Weights of a small transformer language model: width 256, 3910 steps.
Each number is 128 + 32 x the weight over its row's rms, rounded and kept within 0 to 255. Layers, rows and columns count from 0. Numbers have three digits each. The size before them is the row's rms in percent of the matrix's.

# layer 5 attention key, 384x256, rms 0.159, rows 0-383, columns 0-31
105:156090111148170148160170082147144178181114166183128083130123132175135162131094138087108148114065
106:067125202137098140064084151150087127114064189082132115157148111130119078145117137116063074120170
101:148124142106154165155158134144151124139175096112136140173131172106203135075174179096082127111187
096:089124129135172112100095037103110084103143129142129110114115119117147110127096116067155168060164
103:139201136152126109133098095165082145145082108084136171130077108110124147172110110144184138199130
098:095145162099150103135087110100117164125137144105138143139114110122154167098127158108165078061129
099:131164105138104088140139083107155168132121131135152103102160149102152167102158168104129121115101
100:124123127101128129136088114130127177096120138119065113106107142139093142109134127113123103147127
104:136111130137152087142100152116117142159162070117155076097193112089152110087142130094082126103089
101:145113157148116146152160138097121213152119111140130146195120141128124138082074186162148105114099
104:115067143068182131148150136114084155137099150167209136174152113081189143142135150190127124162144
097:128159102189124123168127122169091128140093107125081135076136142130075124138166138084126105161130
104:149143135125138162145098176079061118160100153088070153063169137144139121128076114162201062179161
103:115130087107167112082087177100167107147095137149143109177101112114142151117038090110170158129151
103:085139179119094147099076139135112133095109111125150143165098167129156091121082132162143078178113
101:114161125054076169096166121149120173090154121157105165104138147119146122176124088151126126130105
098:160134094122119169092118174069123100099097136120064196191125090093099168082118201071121161126129
100:153096070183152175095136153149094108199118100156080140155133080133058098161118123119152143139039
105:074189109117201188107160145122086127120101127123164143137084133082122095120092152149129117137120
107:151156137138206114133130090144124099135139095145154142178205086198072167182113130180124083143163
106:122116147145107126105144195166127110101110161134161116081090108159112138095111119107105143151057
113:129113149122102193125171200184139159184120126156114119120183147062146091079223154141070155095205
099:112075153173154123112209160083163067088139138145113133131163164133119171126146175133116080096137
105:151118127182101105086109164141026180179125101157096084121142080099151158110154136131155112141112
103:158104140112159123139133202163139080147077104147156139144118141085117128156077149071126139186024
102:121152116104121135103155141082131129102195128127182127125072104125175097154157156123205163085080
098:097113112111152123131111137135139115109111092140110157171139130134092101142156095093152091100140
102:071137116134104153143123151138138122113155197170128076122067105119150130109149125113130180135091
106:107167164140078122120089152144101127157140192170176115089175120051154136121168138117127175085157
101:121153131123097123142109110189105134089058138086148127146112090133127129151103130105064163128115
100:127126120119082087069167131177127075151168112123109135167153112094155104119093108155127135096112
109:160019205170154093178104134114104123174102118100146029100139096129118081135179125094146090171109
103:149216134161101134144107111110115086091137100089121143077095201150091146152113109182154149187150
110:068129106131147166151102137120115127175103117079160082107102130127212124133068054064081130124128
097:063086162172088134130134130124173158153056129152107115144139103157104112157139124109035147104155
102:145129145129140129079183125164102134093154171091105100112181149098102131112145177082153139108151
106:139197144135128122114131090105136140133122150163092100190136128129167159058087125148098107146106
101:163095084178164115181170106108127147154150185096135172146168149103158138089154111115168175179148
104:122112137146087091081108112142163160144178149112171098164105121144119182162123190144124108196113
102:105138127150132118145153155092090064127074153144155208166094159135149102168127103172103113134112
103:084146133137120089152085145106148146095181140085145105173097160159072137127116103155105152147114
095:069148114146111070114122150171073111120173157085118091138162158130150124168135122096082137126120
104:099125110148117163163140156113086194121103123163093114108088139158124146092119172120084178054119
097:143166164054194124153149106136118111080127155139084105083118139096143096148144129134118131135112
104:177150086126144141166106133135201139130186148137102090138116126068127121110109163088083088125153
100:095167111095164158075086149148119107121110110100131122215133186164128201157084100131132190108155
097:129090149095110154176072117095127117104096195147090205159107136109160164123148122121198109121127
106:132159158110147134139141096095112081130182169138129084110151124107125125102107153106160090099129
106:149122109104109174111125079143155130126190126158080197137098090125102138090077086157110173094125
105:102111190133132120104067094169126095151138138129157172056134101082140081104109150151123093171155
099:118162149118156113163131134089112080125103143053162140087176062166105123095136115087137150100037
105:176126089148124116156067065119176107173096131088145102124066105144131122152157121157120189143087
105:149076211102139142097164174113207143112176124149115116129124144136088113125125157114061137084156
099:112132128165158138124139149157108108084088169139130127153086163105192109145116117090099116135169
101:147130135140090091127074090080110104135128122115165070120178154095103156158141101117101048111099
107:136109146114094098124091132072074091113120140147100116110174118119160140105091113134154169126102
096:164115137178082122127133155129185108116148131123144084156100070107145155179095108132060109157124
104:092161133119064135090146107119178136127137128108112069173136117063085141157135147133138149141111
105:103120165128158156122151076162143139087120109131087156095163112117168128126125125167153102063124
102:161136113141145152149117154154210144153137119056129098169185116152192145178114103101109123164194
102:157179173139112109112159091079062156070081073136127105099094099179122150126096152112152144135185
101:159157160167097091124200116179100132119073125121107091149144107137140158089101079099156092154111
101:114120096108077095098179142094086132149137130126152098165135192086169135165112158157169095128171
103:123124122136101120155144137151166218136091062093131134096139147079151146113111140139145073171155
100:159118164142134113108146117098202119109197103067105212127127126101102088123090110129128207180120
098:110131105104183134139084125097111105154102104171130119108119069107165140139083116114112117120153
099:126083149165117083129146071185122127159138127133137088046127104113061151162150115098098084119068
102:082172117121063107096099213158126069136112069117127123140184135137180124164134131117122126101124
098:109107138150140175149161124108089126150162164144139141087180137138098162110157192079096135136118
097:088158090105049117117180140179096121135134131106080157114066092150112139160171172158101153039085
101:115137152146145120132127154161149101114178185122114108087135128140196082185147113176130150148142
101:091090094130097136107135127110099185111109148129147155100132190109128096149118104113125099143066
098:150149155120113100150150089162097117171081179101148147146130093058140169154085093174183129103141
106:135165102150115106141075134119160166214128097102089160102174115134107139105146175105125170120166
100:090086133145114137161136116103143070094094181119167111141094148116127117109139107140112123109110
092:164118144184145102108100115129149151149159165116119085143100164139097110146092146143158147084161
099:157147116177133168117154159157136101160139085129107146097160090091127130108124098137158078124096
097:080108124168153173156122153135090138128158103107147059164088142114125129149139172078107105141090
095:085134123110184128116120138158081140107130123091106179124159129119104124157098123101094153141092
101:145100149099108166127125171157131116110148139162120167118094152098122073153077107110113098138086
094:112125215137155160084139111108100155193149147121147155112168132100160109143195076106156132135083
100:165083093118138152140107092111157092151173114176155141120176113141116105169082117154131130116190
096:093106128142165129176099096146156143152051092071144112186054121125198123108157136100101098183144
102:099143147141139126114117133150132149141157114179175116084105086102153079156104150142153156127173
101:150156195127157174129128123097127157105157146148129115105111152132113087140185129098102079172154
095:157115104155120173082177142171116144125126146116167155160168120107105192071093111093159163136132
098:116070179162178089194132100161124100127166129108130131119095169172145183192146124127099154131098
108:179114159133088163164182098133149121145133104096105138099135161176169115099108138091125123118109
094:155131181127168113138163139150111074060172099158152115147103184076125132135105167118120164137123
101:099124103137098150118118131147138126095063125083090186118147107129136080135144127201155153099214
100:118107163127129118136171099136138063151162106119130119180143090116117187148170170143143134094127
101:156163161135122082161110153083048138142078121153110104103176134168112126182112144145107100145126
100:134169087097080121100087147133179143181164100148097130120138105096152121128123065104137143145145
098:099093128134119081128131178132163146199136106134086083139083105113161118112090149157148147149123
099:102129142098154095147128130143179150095149184149128148123166173101132147121166170118147140090119
094:110079094107094120113155074157105128161068135098117076108168128134055118167063154117102069124108
092:119101109138176111202162159116154133127110105085132091131153078117103031121107085078147106109181
100:092120060142205173136181154096159157165160110189099126130138091097143163156141127184159084069164
099:099115095096110107139117147145105163133148112128138126158199096185145141156167128116145205149140
100:130133122156089101125113133107100124156147061104148090086096155127113139109146120134150146115118
101:122120132152144112109108123203106124146073067170152089101119161151105110106136076203125119101169
102:064098095125079194171076109128175136096139119133072148156198125142177107127096190113169092119158
097:134133086145101113144178139161129149108161201164124124124118129143099146155117148119129090120095
098:109074161118161163137126136124148190100105090133047106170082089164123100087100186126136134114157
094:103167139090107156069128084135160084112158146141123145145148159129148104117095147094140138117112
097:139184133126172166138091164144178144094113129199090109098079146127116111167123136123130162152118
093:213066172117147089142106167109115119120109164075141116091136116072132131163179117124134121123109
101:122154110119065147140168160143152132107144071188171142144140141160101110081159132155120154148155
097:147132122138120105122169125081116095124114092158161109134148068080104078144155142088080122135166
101:145120080119063093087148177147158160127113173143113095130154129188090159156110164075077148091146
092:134182112175112128093208132113165143107099115183088162112117146135085154129134123146135117132180
104:179116158179056130148151150155119137164080115148121105124189077150107187123095120159056178102128
100:181154111109127126180167157164131115134190166116118142126129136100187089112142083114144174172153
096:168155100148046130086149188127106133103117146120130150139173148130120097125135102104176155186153
102:113090157085161087146148109138175165133135156117178113108164065117114113178110106140156148147178
100:132050106148123042098076144099126120138175130119102072148120129152159087129165179091164153123150
096:184090077155104136168109075067095149147164070173126089076112116125093116120158135084136100171086
105:157134155157135168155151132113113074186141157142142141123138118049115166036148130084153093122161
109:154089160080144131144188123163129141170118150153102158146078120136140144124111177155131218125122
096:165138122137117104114150115102113162120097145223137163129134113122149120081113164115110091106190
097:140075095170159109228152121096118115111112116194158075099149073180170151151154100143122155098111
096:091045141144154142108134148134136105152143068106181150120144122137134190169057100114133092126129
105:124084105137086097154215159131163114070099108135162114115127177126078134120123122153095128145141
094:065139071088148153182129097165096140134153187140115104158125176152178118100130120136133122120152
100:114148137092082126097109115111112168121166174140195093073131109116156139124159105081081110143150
094:111114092085149204161156116117097136112149107178138128142088103195134158106128096163124176088086
091:114103090087099058175156184156168159099115164115120083146159095145168125115104140124126127137006
103:181135141150138070099166147162077140135111151130154115155104088080102131168095104140118177158071
091:151095162131129090153096122111153148152123150104109104077196129081174132154168171158120176096122
091:122138099149138151125168153150134139152136098174170057112098148122178121089107118141101104129075
092:146073144164171128137110168126135163123140140135212119095092110131145088173134095157133119131153
096:080134116101061167178118129178048160130134100119159106093145101179078130136160096117145151073081
091:154105112150047083179091128055124117075157137124153088105162119128111111157139108100106129135140
094:122114136122125142160098176108144134155169174188182159074133092133109098159139135098190127114087
086:194127157127109097138118174101116139132174193132157156054111144066093176170090102137106130159055
098:140139159052186085148083126108141109166155133109144114114175081068117128098142089142130109091162
097:137106148074106140119124096151183153090186113124111083107132158059150123120052167128107120074087
086:134144104060142118128157111081120174118134155172135168082099146123084137157151068116128126154142
091:169128160150117153127125115091111078075121097106073153119069110129156087151130103108134120085095
103:089151142164148108126163132122185069136159177139095195134122130076088177091114141084124154122080
091:115099109080110110180178123140167072098157196103163128177121176174139125133107100117168170144132
093:106119099058107108139094102144096103118137109122124160121163154143086146101106068180110099132134
091:113128162160183123132176129133074139199056138139154172053174151077156076125124192120063105117099
089:087089115111095135151099078145112175101145155121211175221153136154081104106096114203137138092143
100:083158098127130099084145125147135193084092092103165088177090114137063181154167104154193157196088
092:172154092121101128150147125126111088098122123154113158114124168091134134119152057078121123099125
090:131109135152165073144173178112112122129104119122098146152144184146157120067156068088093161163187
088:135135137168112139183152048060061052065148052075136122129092174154157178137153181165146129167053
099:157158116104138170152200175129076121142150190109160125124107117119205107123106169116104120160151
095:160139113164100132094102120119135202167093174121120173148107123094133113088109075078165108165093
084:073098067126118116094120160100143162104129101108162137103106126123119042140138161182185138114131
098:085208122138111172147116123077142164041051155147131146149163156143106169095093165114135131158156
090:143120135128111164156102158158141150109105128093153050130131100108118088158155153164124061101137
104:133106152080127145129188125114152119092221206175135176147079143063166065108133166112147126150137
088:187137125155109080102080114088156101134138179126108089138137120092173076149088113130157110158099
086:155150091107171111150163148116175156175151166114175098095174097151130109141158083046119136109164
089:120080117121134134068107123138176067118151099119109156158080104146117179139130190116104155146091
091:138141133136108169177164129166116157165119076167141163103097134110156161127191150119137149160119
099:186184092164115098120118120085062068171131117133138120151100067142114107158097077135149130127150
094:094123141070071128080114081116171133140088107129075101175171143070107108148110179119145083165142
086:108122116148083202102100136179104119117137099089160105160144105151105104131152115096148139147154
095:122113130100174158094138147172136097097112123139172144070105068057124096184107165086168147174104
090:125136136123176131111131094189037136144179142128106153173118167088184139170182146116145186141147
104:119171103120163132083073097115109137163143194100102155170112130146148073121118175129204076090102
091:085121145170164092125099122136145159090125108119143127146128109127137104029132117056156139198075
092:064155200183153149166187104080126110144152150144160129130063127135129142157109087145094118091166
094:179178169149144139164111127158077113161181126118127121105143165136124127084123144133197082127145
094:141105097087141149131134045112123095147156132093116201114118093107071126113089158126119121164128
094:144034097120195109135103027114134117099094143148131183161125144155128132179113164089143099145191
091:118114178164214164119126132109166147118075143101060106084141094130120137108171084085083106140126
095:172073100104185121149129126160065115062133069076152144148160190148097176106110176142096141163173
100:103099125174141133145073132157069141136059106071128178115141128164150115115137115126146170175191
092:062180072119088105104087079117151148135160162145184147121098114129169111081105114100077139123150
094:158125108106159133107147145041118102102187171205137137155107120152170132133130110157184167082107
090:159127098149184099119130086139078151149159162134120172115179128096141153087157136112157126126067
087:170127093161108143050127147096172091099133095136138155124125179147131081145146139083084106109083
098:128063140178136103137168132114181080134143135187093164193128127100173136155166133142112138124083
093:166189158134111124091121099144192097166170145156090105114135110073143101145113166156145157126130
090:177129142098126169094150139087117105159149159159096122183075133099170155076097071154161169133164
099:091152127083104119107158101142109229079109180143140109146146142135164192149078106135122136122135
088:188148097104138129155136150195108152101158165140116114120112117112173130101121167095130112124166
091:092120124100133136181195080121104127109078149127120114121091157120146155091127201151125112161168
089:115154131104131105151146126067077127116179100117177091176127124163180107146135152105086135116120
091:114130130153072069092111157133122061151114122182135138131091136155098091154145098078132133134057
088:126131138156149131124070142093112148108093164125154147131153119120161128119138112096140135149101
089:116116143177131133100121149169094116162106080163156052119149140175062089100156074089137074198115
086:032113114121110098148088163186103104167097166140149089097111074126098176077090159116132155145076
096:135132149104158141056104137096088125118181166132131126096170115103146062070077126145150137017176
097:112114129106138183167102112133104136082120170121143189131120114121139141111121172151142085091092
094:117113097127079123096110138149167173096084139133152168148160121138100134122086201141170128072148
099:117131146124139090160134165141131094099103144133203096143077137174097097075118104130208151076138
091:131173086117171154141066059129169166131105102115107173167171103098101135084135130027125154123154
103:143146132164138134114123158116184092141067117142112150102153152127125071098137107083144166064141
109:127163095158109151133124104113175200120111130141104163121127133087128070132116172146083071103160
104:173166108090147160135134118190085148146156095106076173117083113119175172174128153166107106171176
104:128124093133156127121171144151147158161110114144170126152096129058102176144122075116152182141169
096:136156138162096179164142167118171144110092133079130044138160187107100156126139111110109149103109
105:124121133109096147118119145127161156151112141130171128169099147106122103151043128152128079116133
099:106200110102119134124077155040118125139117116086071094144090096125142166164173119128157086121099
096:164180198122103155093104092116126095166185089157176122107150133074132138134167172114115127112129
104:169123107152146092111099096126096121168135139152104033116143214143108125148142097135100100155160
094:182128166120127127148109120114063077197130166111118158097108120058085125105097085148141148107117
101:120057144187118075152144093181173100140099095079070093098177132166094137135139075124092158183115
101:092155125048132127143114157106185129083141099129077083105126188111094159123157167151160162147123
101:128142147084131188094141077153139094110107069157139126096125144117130117139117151128142163136119
106:163151119135090129132148158097134107142175104115074173147088111111108101162162071160124139087173
106:187157098120117154102155078202136162070143109174080137146129103099097196099021172101134116118102
100:167088082089114178107142093136151094110199131201154147134176128107152093149075096122207054067133
108:067069174092109195158117125097121137140091039125114118118128176145130128132095125092098138133178
105:119118133129108139110088169102161128207154093055122170134101077155134129112148190074086112109127
103:122085089116165127078152122138149160142129123159127135193100072136173146148131122091100129108138
102:133117137135065156115148107176101126086105108102145173131155129116142080167127148148139180139143
100:124113159135158129150194131093160143072162083138082132139073184205165113174100119163133109111090
101:170146194090177068099129155158102149136186142101137102149149113156175183140038093144156158146111
100:093101121150124066133076082144116085175158124149141133162108171162184093152124115160085150136124
095:083076140115117103136161147099189128104095148136140097082065149104122122144143090079180194072159
101:128096128133085089216100127117152157105089182105158125097127133139183113135213150089128126119155
106:104082141101134139131136107140154100164183145111155094157162187163170108092143206085081130099036
096:178114161164113208151121145138119151154154106131110164106058112200126129114174115115134098073079
101:068135120141093108114147146114150157085120134112154139115124106106120114102141124118227156098109
098:150123133112129142128153173147133126106100155161147109107185157158102147133094109143207119124128
099:080155130148082112122143123118131123116127144178088192104122175128105177074106095165121172191113
103:129143123174109100097079093093128101185119140170136121118124151126088106123142139174152113151125
098:159134135102141117121155153074129173157144101112162111080098073132116139064124139132123123128149
105:155097142114138091140133142132160108171118119099079179163109146114183148097122137153133125103069
102:121148143122228069149115203199125111102172167088162091079100162063110100126188157101118146092179
101:079164212127124101148125142131144135153109141081175140155082158156081125134164107154166098148082
098:118179125176114154154173121191108045071146094077153106084129150128150152146122123160144114075155
101:121143092153101096117101124106180175076120122080164083123160097149105127111104126132109103111143
103:160131073117138146134085125148155073112149188173149151103108112051116127118135106123136109126062
098:164130100125108142116138112095123124168161059121135130155137125144124100138134084134142153125187
104:148064165168142058119120126156145167183209088159087065113126067154098144130141109076177119166149
100:117099114122110112095179166145162154162060107095152083184100098175203093112114130103147096156085
099:121107165123155191098000113134138114114158138130081132125122112135146139136119112128096143104111
102:142104149129142088117124173100154084149108092120194090094163126145133120132161111144178160166101
102:108118126152133158131125150099121129169154115153096093101156154162189134144151179170161134097136
099:166133159156143074135172177119070062110100019153083113185128118115069092136118115135132121132066
101:132091026159082141094180131137076115205067147117096124152128097147111170073111209135125181063095
100:111149052150135144100115060126141139102144105129141046099148052147161090158124052146148146097111
094:107130139152136132152108107180144159186078152129135148133121116160106084159062186198114167130101
097:113156158159111095161069121120142071104129102145167108123078145176068117123124084158102146129159
102:103085152129077135090125119117133159063129109187051132150117148145156162158168126170121142129137
105:127093064181144126128111161083109142060153098103141125098140111138097159146072119149040110157069
095:119165146130157105154108087141126159177122134133143111136137165182154145094189071149188102175098
100:124097159109127169106118115105146125091147184080120140115171125096127164090098157191164145117153
108:106126120169123153119076134179135114132118115116133130171113156188082162153153119149146095110123
111:152120091132082134082153128179092102157095082109193196116096094120112213131130109169133089080149
102:141099176104153057193108066084145147091100113154167130105110149110156204143123089116088097132156
101:167145148162112125064147136085185071192102052140151101126112104186106126127150148050112081068148
101:143105119120056120162114155112152129141096156103082145140138169175091153099137166107115150088074
098:090119147157076156148188171186144171109165083114178099128233064054139133140134121057121189140083
102:085093119166166170129081113079142111172129163063123133125121113114169136159127098085109127108145
102:120088153174109118059076127116198142137128098135119153171158150131109129103098074083118137106134
101:070137121128147194156118152132135109103117093153108132113115150182115224062120154171145111153179
101:130147083117112047125082121129146155073137210146119157133159187167132167108111141088145151087144
106:115164111136179104115108129134128127092094110128157150183138167147084130134085080183143166139154
097:159098122096134144173121141128100103125162152116083143151154152156102155123195109133147128144153
095:119161173092167130084113169139096143178162109123122166132091159165155166124107158144160113046062
099:132103151137139130159103114104080141111160124163171152151154098150098163092122147098136158147147
096:123151154145127133148157118206122114176075105077120124096108123138143104151135078086122116135159
102:122126155183169139096127138122146152149090046166147133200104119137123162127118049136097101159143
106:103057076081072128120097140097065160112176154095179129117123114153103145128056136097144113131153
098:096145126071114148122120135186186129125125094187123113150167130139148160092194161116104101177109
096:139083138193130115142128131090139069111171148106043147110066142096081137086096141118137125123078
102:114140096144037155112179117065098088103107123121133100144122084171115155066141142166122171139133
097:127113078115140128141082107151100092125102124148161116104085107119131173214194114174150153142112
102:144134211143136183153107166171131113067077134132161114153137137139112125177106132148094071119150
102:137139143147104166191202184176064108112165091086089095129121130146097141140134122150163139150134
099:128138095159124120141142129159107130107159082149186177094168130082068121122152117126108206082101
101:137168082090134073110097078141133131099098164111085121067155141169078147130175089199134138155112
101:164134069078162067103135132173119086172142177148092159127147159095143152109066146107185125050121
101:160149169113083146084110102092167096142049126107147125118170173142130201133127125165147126151098
099:128077179157149106112100126195170143120118163146141147110092169092145095088120104146131079147162
105:107149097132171185137154086125111118160134113147075186090120107131097143107183156170156119114150
101:123102175147064108154087096127150164121129074100139107148157138108130189138190123085151131141126
102:141143102187060114172131133116096158110095117096103115116131103112109097104147126130106115109142
099:118177162151132107135093112085195183118098187119108163142140139141133154136104112116158153103142
106:090112138069125084185094109128131168113084137095107155196146156082110116201147146128070115148204
102:116176065131155140095138148127154116083087134121134201166175115140107117062105138123127175107089
097:155111113170135138165173074156171127154113143181169129118105109156132144122103134141102185115108
097:142134146118190107147183126129136137111170144100057067206156096062119138074127135240160125094110
101:181113145142137100111128164106153120094108110111141154158183146065145071110141066182123167098131
100:115174135154171173146159127066181133139127107119080135105149080127113150155050194079119125084142
102:152133153075148122205160218134162061082156149126043097156126081109152115120127067099157127137131
104:123130182150183126093141140129093079120140192168146128141108144116176073121133137103083108070089
100:112115104121113099126176125101135146110177104168167148122086132121077147114128125112111136094206
104:069140084078142105126123147117135170136090181160118145056169166184103126096095150135139100105087
100:160095118110160133191138134101124156166151175150115107194111152114137122113093154089130131147094
096:150138139155088147121098115121120147194177152098175141108173131113174059160146122149148150119105
097:136085149140134142143162160168067185113128148169160076114155188168116136104102146138156120113147
105:157085131084136116097157078126090151171066118134160154101173159168137159161123155113128083187166
099:142113182139221151088126081142140114083083093161159140166121176158132154088093120139130140097115
099:166160124124144132195123151103158104168191184115136118127142095087096097170190111095175119147101
098:131177120118116079157169094074139117101142142091062117091162105151145144141133048131179112062137
095:106086172094168109116110129146143179117189106118070175105106182138118066080173168102126121150149
096:221142134123138117153131161090100109135111111145178170120084128106166114149141181157135122143132
097:056159080109135114073180095085119112195181172120129209150129123097111136134077123123132132084113
099:131121116151133180095136116124120132125129140110174131096058155066149137108129072134095139138124
097:088123125132117146121143109111109064074141132151128148167122132077151115112133176077148138121156
105:112154154116113106110183088069102118115087181194118167161108144158130194119099142124165070123082
093:100125144114139150146176129188162123110159161123164117100155164115166146184158156192161131165136
100:126138156095115079104135159150110118076130087103137108155119094101145132148111153074140132113165
098:114027081101180143194123144156156165111150096102124115104118194101187118116151107139115126133158
094:112149061152154146110139118114166180069116116129177180207140133136113149115167090157130156174106
100:163133211112090155149095150154144156106141159132114141135126116106187115134158138133131134179087
101:134137132085066142089109101137207129122118127176127133136097087117114065167146118195209096156157
103:161098151148110130083147100109143125104150120096138096147190140131180126146118128074171189123062
102:086165138172146110124066139113122156139132099163105127101142115106074078119084111135169192057142
102:172131130133082159188111150098170094103135142136126170124123154192157166153086150086143153134164
102:109130130220083171160157146165068132181171126088150156106112148110123076147058088125138110169161
098:167093073154156145153160164132213140096091141160079079122115107153103087165141113159112112123163
096:077112081111115140127146105098110118096206159171198126087129143103115103085166118176133119140148
106:155143180154176087132035063160209159153109153160158139125053145132111080112076178159113120142129
101:152171116154141174176126155175104144102122130157105155079115161149124105057195138142163140140135
101:119094075100113072129163071139147129137131048185152100119119127176077078183164153115050173117080
102:146128079086081119080077076076178144086199184090127091127152090108143139166075108107139181146182
102:122143088125163085192143177161141163141147143109112114132097128150172108110151096171163149126126
093:169144167110140148195176154091135107121167149172094148132114159101132100128218107208145107096105
101:111158118166211133145084149100158134147119199083071112159150145107110118148161077108175135110125
096:083092178075096126117159087124095157137139120193096095154119161141178132162090090151070130136141
105:067157148097194105142097150083114105131072121119185121147158137171123133118212204134106041121140
107:104183081142143126117127115111125147137181179131190090120102119135149140071162166098102120159037
107:151121135125137142106152115166173166167146120137127130150148172174106101181133130125136139151103
108:159157088112105116083136175178130118132118147073085089169103103107133138123083112112096096187148
101:164130209155156122115130170125092139150127129120155111112146136140187161088148137102098135169148
099:165155125163109073106207127164182150078106140185117139095108163147108071178117145145068120097061
115:110144128137126090130151133093140132138157140094043145125185186088148111060054141162159141137214
106:125125181174180073134080123144047125124126188083151104085142136140125137092084148136124110097082
099:142175082096118109175136146131125151175118072050128132137120122140128121149158126185153130135103
107:086092133129158151201176148137139139104112096131181208110116086119181128150131173119105135084141
103:149145128094121113105182156109120154090166134121138194114132121108117117100155126193201091153123
107:106106120062107127144182095142078090122161124143120095172157139134144168142057115116145108121104
106:128128077161097123114099151114171090158181175113122097151136111179084119161157156163137101091134
098:124088094126150087103110058108127146102080128126126080112215159164094078157096109159140094083100
103:142121133094144116099100115126135083139146081090115180160087098073179067104163077163133181079146
102:105124076123074113108108086176112161097121099114143067103213158139158130118129131097075082132122
107:100114131187148136104155151063153118185124138109119201162085147121094139107039121088050161089140
107:127101126160163089142113107159164160139153107105101180115084135151117098169160091103156178194179
101:117136148149086096165076108134129105114170086112155119069120033124144132141141149103123160142157
100:162149080152154157108176165076070158081124159097140147160101093185108189136075176129183146144077
105:154109139138101094115118087144105170116169061100152137163116127135091128107083141076131161046169
098:146068116134165104172087124108100163142116111129134090163046151133134124166149178136119123141134
104:167164143136098141102148124143143114109165119110068118103078075134086111141115185152125127150204
107:081166142101090137143105117135148147110083103131167115122123129111118145108127150158125102101081
098:129101143183158158116136148142124181117127122134111100121182138117146105129127094105059124091097
100:138152132077140174133170090145165132126112150159167108142157107116104171069152114115077152116146
105:092144077092139130134100151135152113098144155151199177137113086193154104098138218123124150111100
104:120123099168083144150113102164125166092109089167176179076148152115147123143088126113138133173082
097:101094126122094174107086127135100137140153101137130138114124089092165124174099124134109189049157
098:142132160156089088134099144135099115118182167114118171155158081072123099152157105092126137107067
100:119132086051146181087104113078179127083102096179122175129127071149158131130119148167162096118129
103:123141222152116061103139203117122118112105103125146134213130097163124148090131094134141173125121
111:166102118187144202122196104153060095120163108113111115098101143088103122122189154132109130146188
108:171120112112116155127146191134073125026126137161118146147071130121124108059126105072090143083073
099:123145101118135101117121087107105127101173157168138094127147166134122159072143111073157139098097
108:135129185104138101126123128091142114172090121127172116101135133151181132172118177159102091126080
108:128119153100139133143172135070109095130146107132099123086118084166158108114130183088117175115136
108:102133111180134167187172140139125154133075166134115100161147171178114121111137116093115138115128
104:121136088147167134198064130096145079167096096137147106150159166138113138163103122148153136105193
098:168186136177200142121116132076180161113108140086152107159126082092131089166140098146086143095136
107:105109069102186130123111094099183100110124177149123149122096138081173165108144090125172118189131
100:153097163142191211102160091120114178121118132155097202097129122133148083138112098121165169122101
105:085122130140096152166127130137136165087109129170148112093120113124064157138229130129075131169165
102:107123145141057131095145109137132191088133126081184087106158041082112141129136165147123155144111
107:152116141148093100110121128101162064157166116130212155135104064150160157121114144170104111094061
110:133143070120094079132091137132152171141117157088147135104093137172135097136134068143150143082095
104:147131120122111161145085129131113123162144170125142188165169133109061131091116143117089104071106
108:179148115163154114127153147114086100107097100158156073100134107169120121087099129125133145153159
104:182136100158118160145154120147048080150154156124132139156080189138119116120159208157142139101153
103:117098073098132094139127151121089173110160104129138102127143066131095075156088090133112138150164
103:149131171156087147153138084123096121051169093115126145108127060090200134106075154072146172179148
105:098111083130154149140232150169094142058130153112115123122129152085142184115128077114094122105137
112:119111148108170159144119153131124123148190118175143086138173092120100122189132161145136219115137
103:122096121161090173140165127104106138181168119078116170131111120124093107145129108103157169145111
100:095152155152151136138097107183093175164174151231105197088142169113128153111161137169144160119069
106:125082057189145171125073153086149133154110122130092160145104104176099109130160132156126093108108
105:098115152130105148164133162156127131120133150147141123093101117112143122126123125166157151080087
103:151096116140076118129107158129101108139090106044201115116137162118072109099145147158139172145088
109:120176131138162152110127103162155127100226139145165161142131132110136143159080108115111154076062
099:118115100148189126083150170127157098122155106115123108103119182127136149178163060177135077123078
104:135148180071085118167128088111146142136152151170119073083124187126132057051155145142095118105136
109:066177173191121121149109167125148099101133109138154101088074094165115137141144071081121171127103
107:116137179116189111069093133137123064126103175156129101121090117134072119049098130139182163124189
103:147104140172173122124097107134129147147067125075102159110178082129083136146105099119152143127160